config.yaml
num_key_value_heads: 2
hidden_act: "tanh_gelu"
norm: "rmsnorm"
attn_scale: 0.125
bias: "none"
init_std_qkv: 0.0614
lr_mult_o: 4.0
beta1: 0.95
warmup_steps: 200
schedule: "wsd"
doc_mask: true
Each number is 500 + 25 x the weight over the matrix's rms, rounded and kept within 0 to 999. Layers, rows and columns count from 0. Numbers have three digits each.

# up: layer 8 MLP up, 512x128, rms 0.222, rows 98-144, columns 64-127
# down: layer 8 MLP down (transposed), 512x128, rms 0.0534, rows 98-143, columns 64-127
up98:539521517490505531475518533483507460487496492535535489505491519539482514513522497491493498470480505513521488518491489492489474475493472502459491518511487490503479493480541521518496515498538507
down98:512509523488496522523497537521511483494539498509495536511485507507454474488479514495516523494514487512479506517512513512482508483526476505514507502504468513521501503532504516513488475480482493
up99:522463547508465515506505449514478487485478466476501470477506442470480521517475453513477478491504551447465513506501475450484463529545455520546524463476526549509534542462526502545513505471501494
down99:499465560490518467507471479486504480454516511493527434466510486485422477502450524571476455476512503497478540457535503482488500475470504525496513507469464533502490461498556495465549494465461486
up100:493529512472528484489505531464467488490517518497479489510479522498499477451467515502499503513500474499530495490496504579492482463508535474474495525486510577457516519472497526554477511470492451
down100:488538537476524517513500555485511504496509521467516503539502522466476515504450498454517505496500489455501494504484488542483484520522517462445491579572494523495505512430541561491472472495498448
up101:463519476462468496505495519499514520496478529474533440547489507518499555493508524524489549521524493513463515493510527477513470483489497530459524526558492485511559485513510486542473454563473465
down101:465520501447456486516516531485533475507528516505505500538504468497479512468476533520553480522497462540509504474520526527507474505477513537501470481557495477555548517519504497476436492523489488
up102:490516500520515540517485514506475525532554441554519517534530484520555494501498460497494501522498486493496489509493512514524487477481468490488533478466543512496545535472512507498500536508506476
down102:550505523483477519556490555508502491484558513536483530520475493515483471492551460484539512464502540511495501505486483489498483519440485502478545502482536498475455506501487510505500555522484507
up103:472521497504535501541496507461465530490534501511525488506496509489496473480497512511481516497500494488516463457517498506528501472523501532495492485472498489543479475483490513478484517484491491
down103:491507509496486494480484510515508500496521506483469464497491513485504526483509470493487499479505498505487488511473500494500465498435499535492514462534497493500480487481502507509504510472496492
up104:503488538509476493505494542488469553504529516570516508471505554501507486492519498457521473548470522486557508472521521470534498499532462496506495540510532463548472490518505500505465490558517488
down104:494545471503523512523507564476526525450518433511512526502517478514497519541545498511490503471529503521474504496495491523473499470507470532504516502469492492493535574486555471497542474493451545
up105:512495474521505509532530552531489564448454490476444503476511490499447492517585500493511490488522490514505507519498526507477541496519473467502517489531516495493542506548498424522498449462531443
down105:496490473463535447488531486490487482498420550402484523464497525500492492551438467470549577502505455450509433505483481474559450537468589492506460455488508522521481464530493583511499520566528508
up106:494488522501484538469517504511519473513491495500450528487488542513491478507520530506516503498530479558493498508512526570542490457518508478489506512480476476431512528425536508516490486471478455
down106:510462517497497471494510504503479459489517491503501522460438482460454495523523495514485493487516489536510485497499500495503548502498526458443519552510478484456509526463485576509579474482499479
up107:500512523491509480512517491479475506471516478507465492466499492459468515486583511468504471478515539427430467461518480504473487500518479525513514492543507503497546486494525530510482506455490515
down107:484485532488474485497535599546492522517501528515518497464528506484489473483558533501528504536472510470489517467503499483449491528492463570526530529547555475493524492519465475491504466513455505
up108:482480515496466496506519549532476501513470541451477518494487491476511520512484483507520479523528479494497500515502497522480544460504488515484498498499519482521497513516468526507508516504458492
down108:488504554516509502515488500504521513512523514482529530508471517522511515532492488498524526490490529501479472491528497485494465467517467490479532475493522513469508527514505502478521515476504489
up109:501496494482515507515497484488485520497512527513527493527489503520492481501503514526485517497493483463542508500503486500512494482515471503499508511525503501506478474507527542487459505478502526
down109:475470501506486503516510475492499487518512498468525488484487488487507480496514487493511519499517496534488494513524529509496514481514513526499505474488505513499499511517506447505496501525515509
up110:525487483499486514522478503476480509537542512462485484477512487442497533513511456544505509491458523493514485473562501480537531505506480489495498496504474501482475521464544534496517498506523515
down110:463502518509548490512477484485542506493495498489509530454502527491476496487474484520532502518487475473451522484530442477536497558511539532527510509492459493501474490501550507518521458514532532
up111:518505438515528466485467490554500554544459491473500457491501477519506501527521511509490473543473497526566475531505518544499459483440508530523508518498524496486503441498450541486481551489514548
down111:504517473506454548501512495444488459465531480469501489496552453463460470498467507490493546487524550548515528476537528464477466523486479481506488475507492522500488482473479476534536453559510523
up112:519527471524469479465491507503502451494509511460513534505509515485516486476544494485472496482512500534477498533514490498520541507445444502529479483519489462473502505476546526478533524490479498
down112:493486515503493488516507493481517520517498522518532542508455518467514496483529488555518488493542499494497502515462500483490518483460527496553506503516480510539523480524499498492515506477485486
up113:487509532477498506478487522517447549504523468468553490494485466520500496526515489482494488523438534439488452463544536525480575525499544529467488495518561475501500521491527565534483506520497503
down113:432463469476528488541557563558550501443515457503525509494568504516502486478492494498527509516544486552461512517506520465466506483455555484492517472466539463520467539488483437485506547555486524
up114:463504507503481509486472482493506465497526563471523521480503498494488517500481509491487484508489505535516502496493544506504480492502489494507470507504543520489545490519484471475548469503496496
down114:499460465505496519500479489511497498505482501525524455533518532495514450510482461504528517494502531496498507477471523493485499489508493480506518538489503523529467496483507511523489524482495509
up115:517465486502475481529490469501511531472559493472485506491521498470512459508534531480458520478494496501527529522548473567478541513474478503500529502456480487468531504528518500526526524552488465
down115:543467558465500525503519473527544498496490493511467503513536484479551460511502440497533507494537503516543548476527484468537541493443579544490489476474493493484506528543496511513526471525521525
up116:525528494473484530541515431463505532494424500499481498468484486553491504465476586544490496549521476510520482541496487492493528505446494473487489490484494511531489466478514487511513466447517496
down116:484498462467539538494499491440495499443513553478503508473495510508445451501507499494494512519508495493535511496526511468496474525471501420457516480532500442497471493487527482500489453497478518
up117:492494490508502536488478476509473494513506442512501472478530505501480439527534489513555478522493484496492477513428487461502510485513470509494486526497486527506520522496524508516486526493522509
down117:496533485527511482512509436525513498485491515498496475493484481531522519493528500537508497502513456497507474484513499431538521514477516532506520457527496500493465526498528501520471489498549535
up118:490510503504487501494480477526527504527467502474501472480481486495492482475490491512492493515524494505523457545523493496500499495468495523507479502510536516496497496483536423506479499492474497
down118:489496449484491503500524486471475513506490489482505514508497517511478518506513510519508519543520493471502488491514508485492480497524509492497488477517497469527467520468498489501514472492521545
up119:524504480495529554465511474544518484468485489498497486486539565531489486523458510511496522479504520515441465509472508507515463525484470514471518498520483502507475531501502544472516496479507465
down119:512503521444505505514488484507497450450520443526511523442498541496527514471518515479506505495495523502504491461496492485523549501485551472482496453511517523503542500516509518503559542506500476
up120:500480525514471522462480458534506473496490489488498520510492507508516474482502536496533496500485530506482478517543490498496498474502498492462548475489488507552491519504559502509521525463501524
down120:469463500485505477493520477472528503510496502478489515499486489477488486510502516506536491476506507500473503547518496497506489507512519508509506480493509470490486481487505467505490501496482506
up121:478514503500486473498512504524515495514542539472509494538508495511502494475479534474526458511457466533537513502477485486506506514533505502522457506523502470513493474498464480492491445480511522
down121:534487497510500504506492462515474515472503452501515504475471543471508455508494532541490532517532493503493512505488494484497454457461512501447527467495489536465508495525454496496492510515495509
up122:485496514460499523537523518505509440500489485512464446495517459501499478519509444537475440529468532497528505556466476511508513504465519482488486451504532513471551535510489489519521489495464474
down122:510480477429466507501502569499537499488515487507470493489534476486484516488537465547515539463541521498506483536489503520486479493489508520519551484472519511477509477502461507442496494517468562
up123:507486472471504498534483490511486486457501521508511498477472520502522508510490506500472531488490527508512499498504489552492475471495489482520523517526501477509482511489492536501507463511503492
down123:488496481473483491498499496473497465532485500513490510495478507541522518502479508493473486479502490508520495516493496484511500462485500517523487476550494512496498530509502533504498511495520511
up124:538503493503483506499507501500491513473498507502475493519467498464489498522473495468476497490514526512493463533494510519500496460494488484485504478467477467499498543504498503478491498514507519
down124:477493508502535520494476481481508494511490522505485512502510491497473483511504460506503511499506499529525522515532509528493513492513500470535502508491479509522511464488531510500519533482513479
up125:499495516469520541519499489522477499481482558461536478508501530449531486525495508549473581487472499506488497486449468509542445514447552500501453516487543538477442501440496524534449498531454493
down125:486483473508500564493518477472482496509533489517494545476528463518494543520483511562522467490513513529512534387522486503479504525477463536488510476482433541535491498480492486498451480476526497
up126:516510546468476550509496478464450509480497489497531463496522477492485503500498520550514487454470536510473465532503490550546458458478510477481513503494509474489483556477466530507545493510531460
down126:513521529548522524485546454525495474449496439555532498498489498520486525515472535508522474437494508482464500498514480473522470510489500495479504483532499534547510529516463463494532514529537471
up127:550502477523482505496553480522457493512478516501523457511501490483506471510511506498506503479493512467463498503492488461505493515486472499508545481522517488495450490490533540516491505452488530
down127:548525479505520507499482514497486491462490553507505503490504504471505453489509523474518484490521505486500512490465488463526473561475531481494500517453469495508464511500506493473529497530516518
up128:490468502501500525532515526472470551507511461468495494499486535489466554477502541533491460506494535544501468523534519469432520483534498550469503466487512568536507511484536512536488488454508455
down128:478480515526491498510537536490512512458532540492540505501486545460465516477481490524538495535491510500501559566514503468492528524496468485532439504477542500521488517436545507471534508516474527
up129:514478549481510505458485450516483510484484484489526465497470498491463501531522504519463478553501513509511510535524518508482505505480523509494457506523516488531478520492486494474510491502472509
down129:504549503488489501493522503490501506500524541510497532515505463463514531505490507516537514493507492509517513492475478483504494507497507494484522553499489499511456496501541489495517532496476497
up130:492504492483482493508507494509437473499557504485475495461537489479548552443545544507463508514526524447452551444499516518516534456484472498487484483500553521540520509465539407481480465529460506
down130:492443503479527444512509518464480510556508564495447505509507477486492464509529498532510513533578525475501518463522573444512486448441524504484514512469552494528518517497512465466526419451471512
up131:471496500491501492509551432503495568480493476501540500452487494435486497502514507492504522514485487496526553521501519482525458479487532475541455501481526490504530457509510476541493495514530531
down131:464513516527521511520442475506500460501497533500484504495494473531490526499510538480517517538475505474465482538492515477504495515535475465515449478524416504542557490503494503542526506515481535
up132:514529525512492532558521478496496490536500471511484509526487439528541514503563457525492492474457560548533492538512499447519535492498540497517479477522538480514530477472509536494549502509483504
down132:496513521509501535527485529508497512538456488497498484479507484514516494502542497484488509510456556530490505565483451507457498476523470437485470482504485544521496529441542530483516501513483474
up133:517495528462461480493462545508510439495497464478495487519519454491505496505528495482497515512485497498524525486488497509537493543504536526498506463496531489512522530495486478504526476509452518
down133:486487497526515516485478533496486486510487494528498472517486494518434498509459521521464514487508495488518527507517511521465513457499484475499528477537491503457499477485522518471512517456497483
up134:503509503482505490513494504547483476531484506514514488502513482488537496507499491464485530491531466448500487474475471477495518470515509523512536500523510504498497495529513549509499513530489504
down134:493495510497490494505514486460513508508516505491488495500480524501521511488509523503517520526464535538522490518473518507476492496519520494540479494527485494509550544490503486479513489488521498
up135:495475487461489492493465537509496489504535488496522484509520531483561496499502503518474507486491470479492495468482496516481485486493517489492511512535458487490501467503522490499488486475477491
down135:503492477465499509516479470514495492473495518505509496509493520521517486493457529501507484469485521493484495511485480484497510527486509506494506508486500517497491477510549500510515526496496507
up136:507530565493469543473489538493532456524515504449468517496498510514505481494486495508500513505490515497459503501499517541507518455507513507523439511506506479478521488505484522526525518478449496
down136:498496524515520546495540490518508520527482514508504547486517520460536474555502495494509558480484476508506525471502509458480521424502524489494496509531471489511483493500492499466491494520503522
up137:505476503504483503460494510475519507485486521455483483482479528507474509536489541491464485500520476480479507493500544509472532524489467486483510471529447498534493504483499468520481513507485506
down137:522566472507532546507505505491534469486517518468494500531517522532493472495498536489531474488512464503487503491500507509490508541497528514527519481505490480521505532519503482514476481498470484
up138:486494512496474501503501526500475496477503511479498529493496487480500516481500498498505507497515512497498527501489510501495513497511519485495505490500509489505517493519509491484505489507487506
down138:508505498516540494500506484509508502501491505505523480502497512494511493506480516511517504503503511516501483521506496506496504484502489497494498497504484517493498493492489518509509511491514491
up139:520531494526494501477483476501483561450487470511507517449493448489533487486500536493479542498524525509453498478554490530529450497484467523491519499508539491467515499508543537463496496444487515
down139:443513541520479511495518478486483484497456524507493515530515507512467436520459518478514467539485476499487521483490463488543464520532447502488481470511498514586479502497549507514517491488501490
up140:513489510499468521485525499492481518526483499503549487495525545500496503500486503505492491487516542515470529501524466523518516511486476500486510503493500478547529485477478501470455501443513519
down140:527489476473495489496509491503496446492525501527496535545499543484504514499484463473490495530527531472478459505532486526475509536486541518473487486470543476535522486472497479494478478497507488
up141:498516495494526484530512553504493506495495487509488486508519502522509510504513498487512511533467499497499489476492463521487502494523498522498472512523484504485526488454511498505516488497536513
down141:484497524492457464496516494480481494508485503503528503492467492479482488490513496492502530526509504515502512475472480532476498493511505510481481500506526499496514512528498500470509501491498513
up142:490511472488425501474489507452501487481519523455465498514497516452491546480532533490487519500493520485520507542479440467529529499486525498479511538472538494492500519522544497499504484501463481
down142:493531512494450493504526525476523518470518535505502506492528511518467477562536495478499478469493536467499492504543475510538556490514518445532484516521505477531503541531535506532500487492524530
up143:512498530511521517491465538509478510488473517516498544472500496519547491478462521487467523521561495474482510498464489473539478500490476522532493476527515559513497461501504562476478507478513483
down143:489482501492510516526450489533513520517439497528478498491463509518549499515512479458499514489520500499493527527459513483540520551511539521522527501514531550537469492485497519513467512476523529
up144:444490475468496488493551467518533534488490499479491477523527508481492474476523481495509499494517476516541459525461455467527496469487515530507489504511510504493494508513508510512473445561494492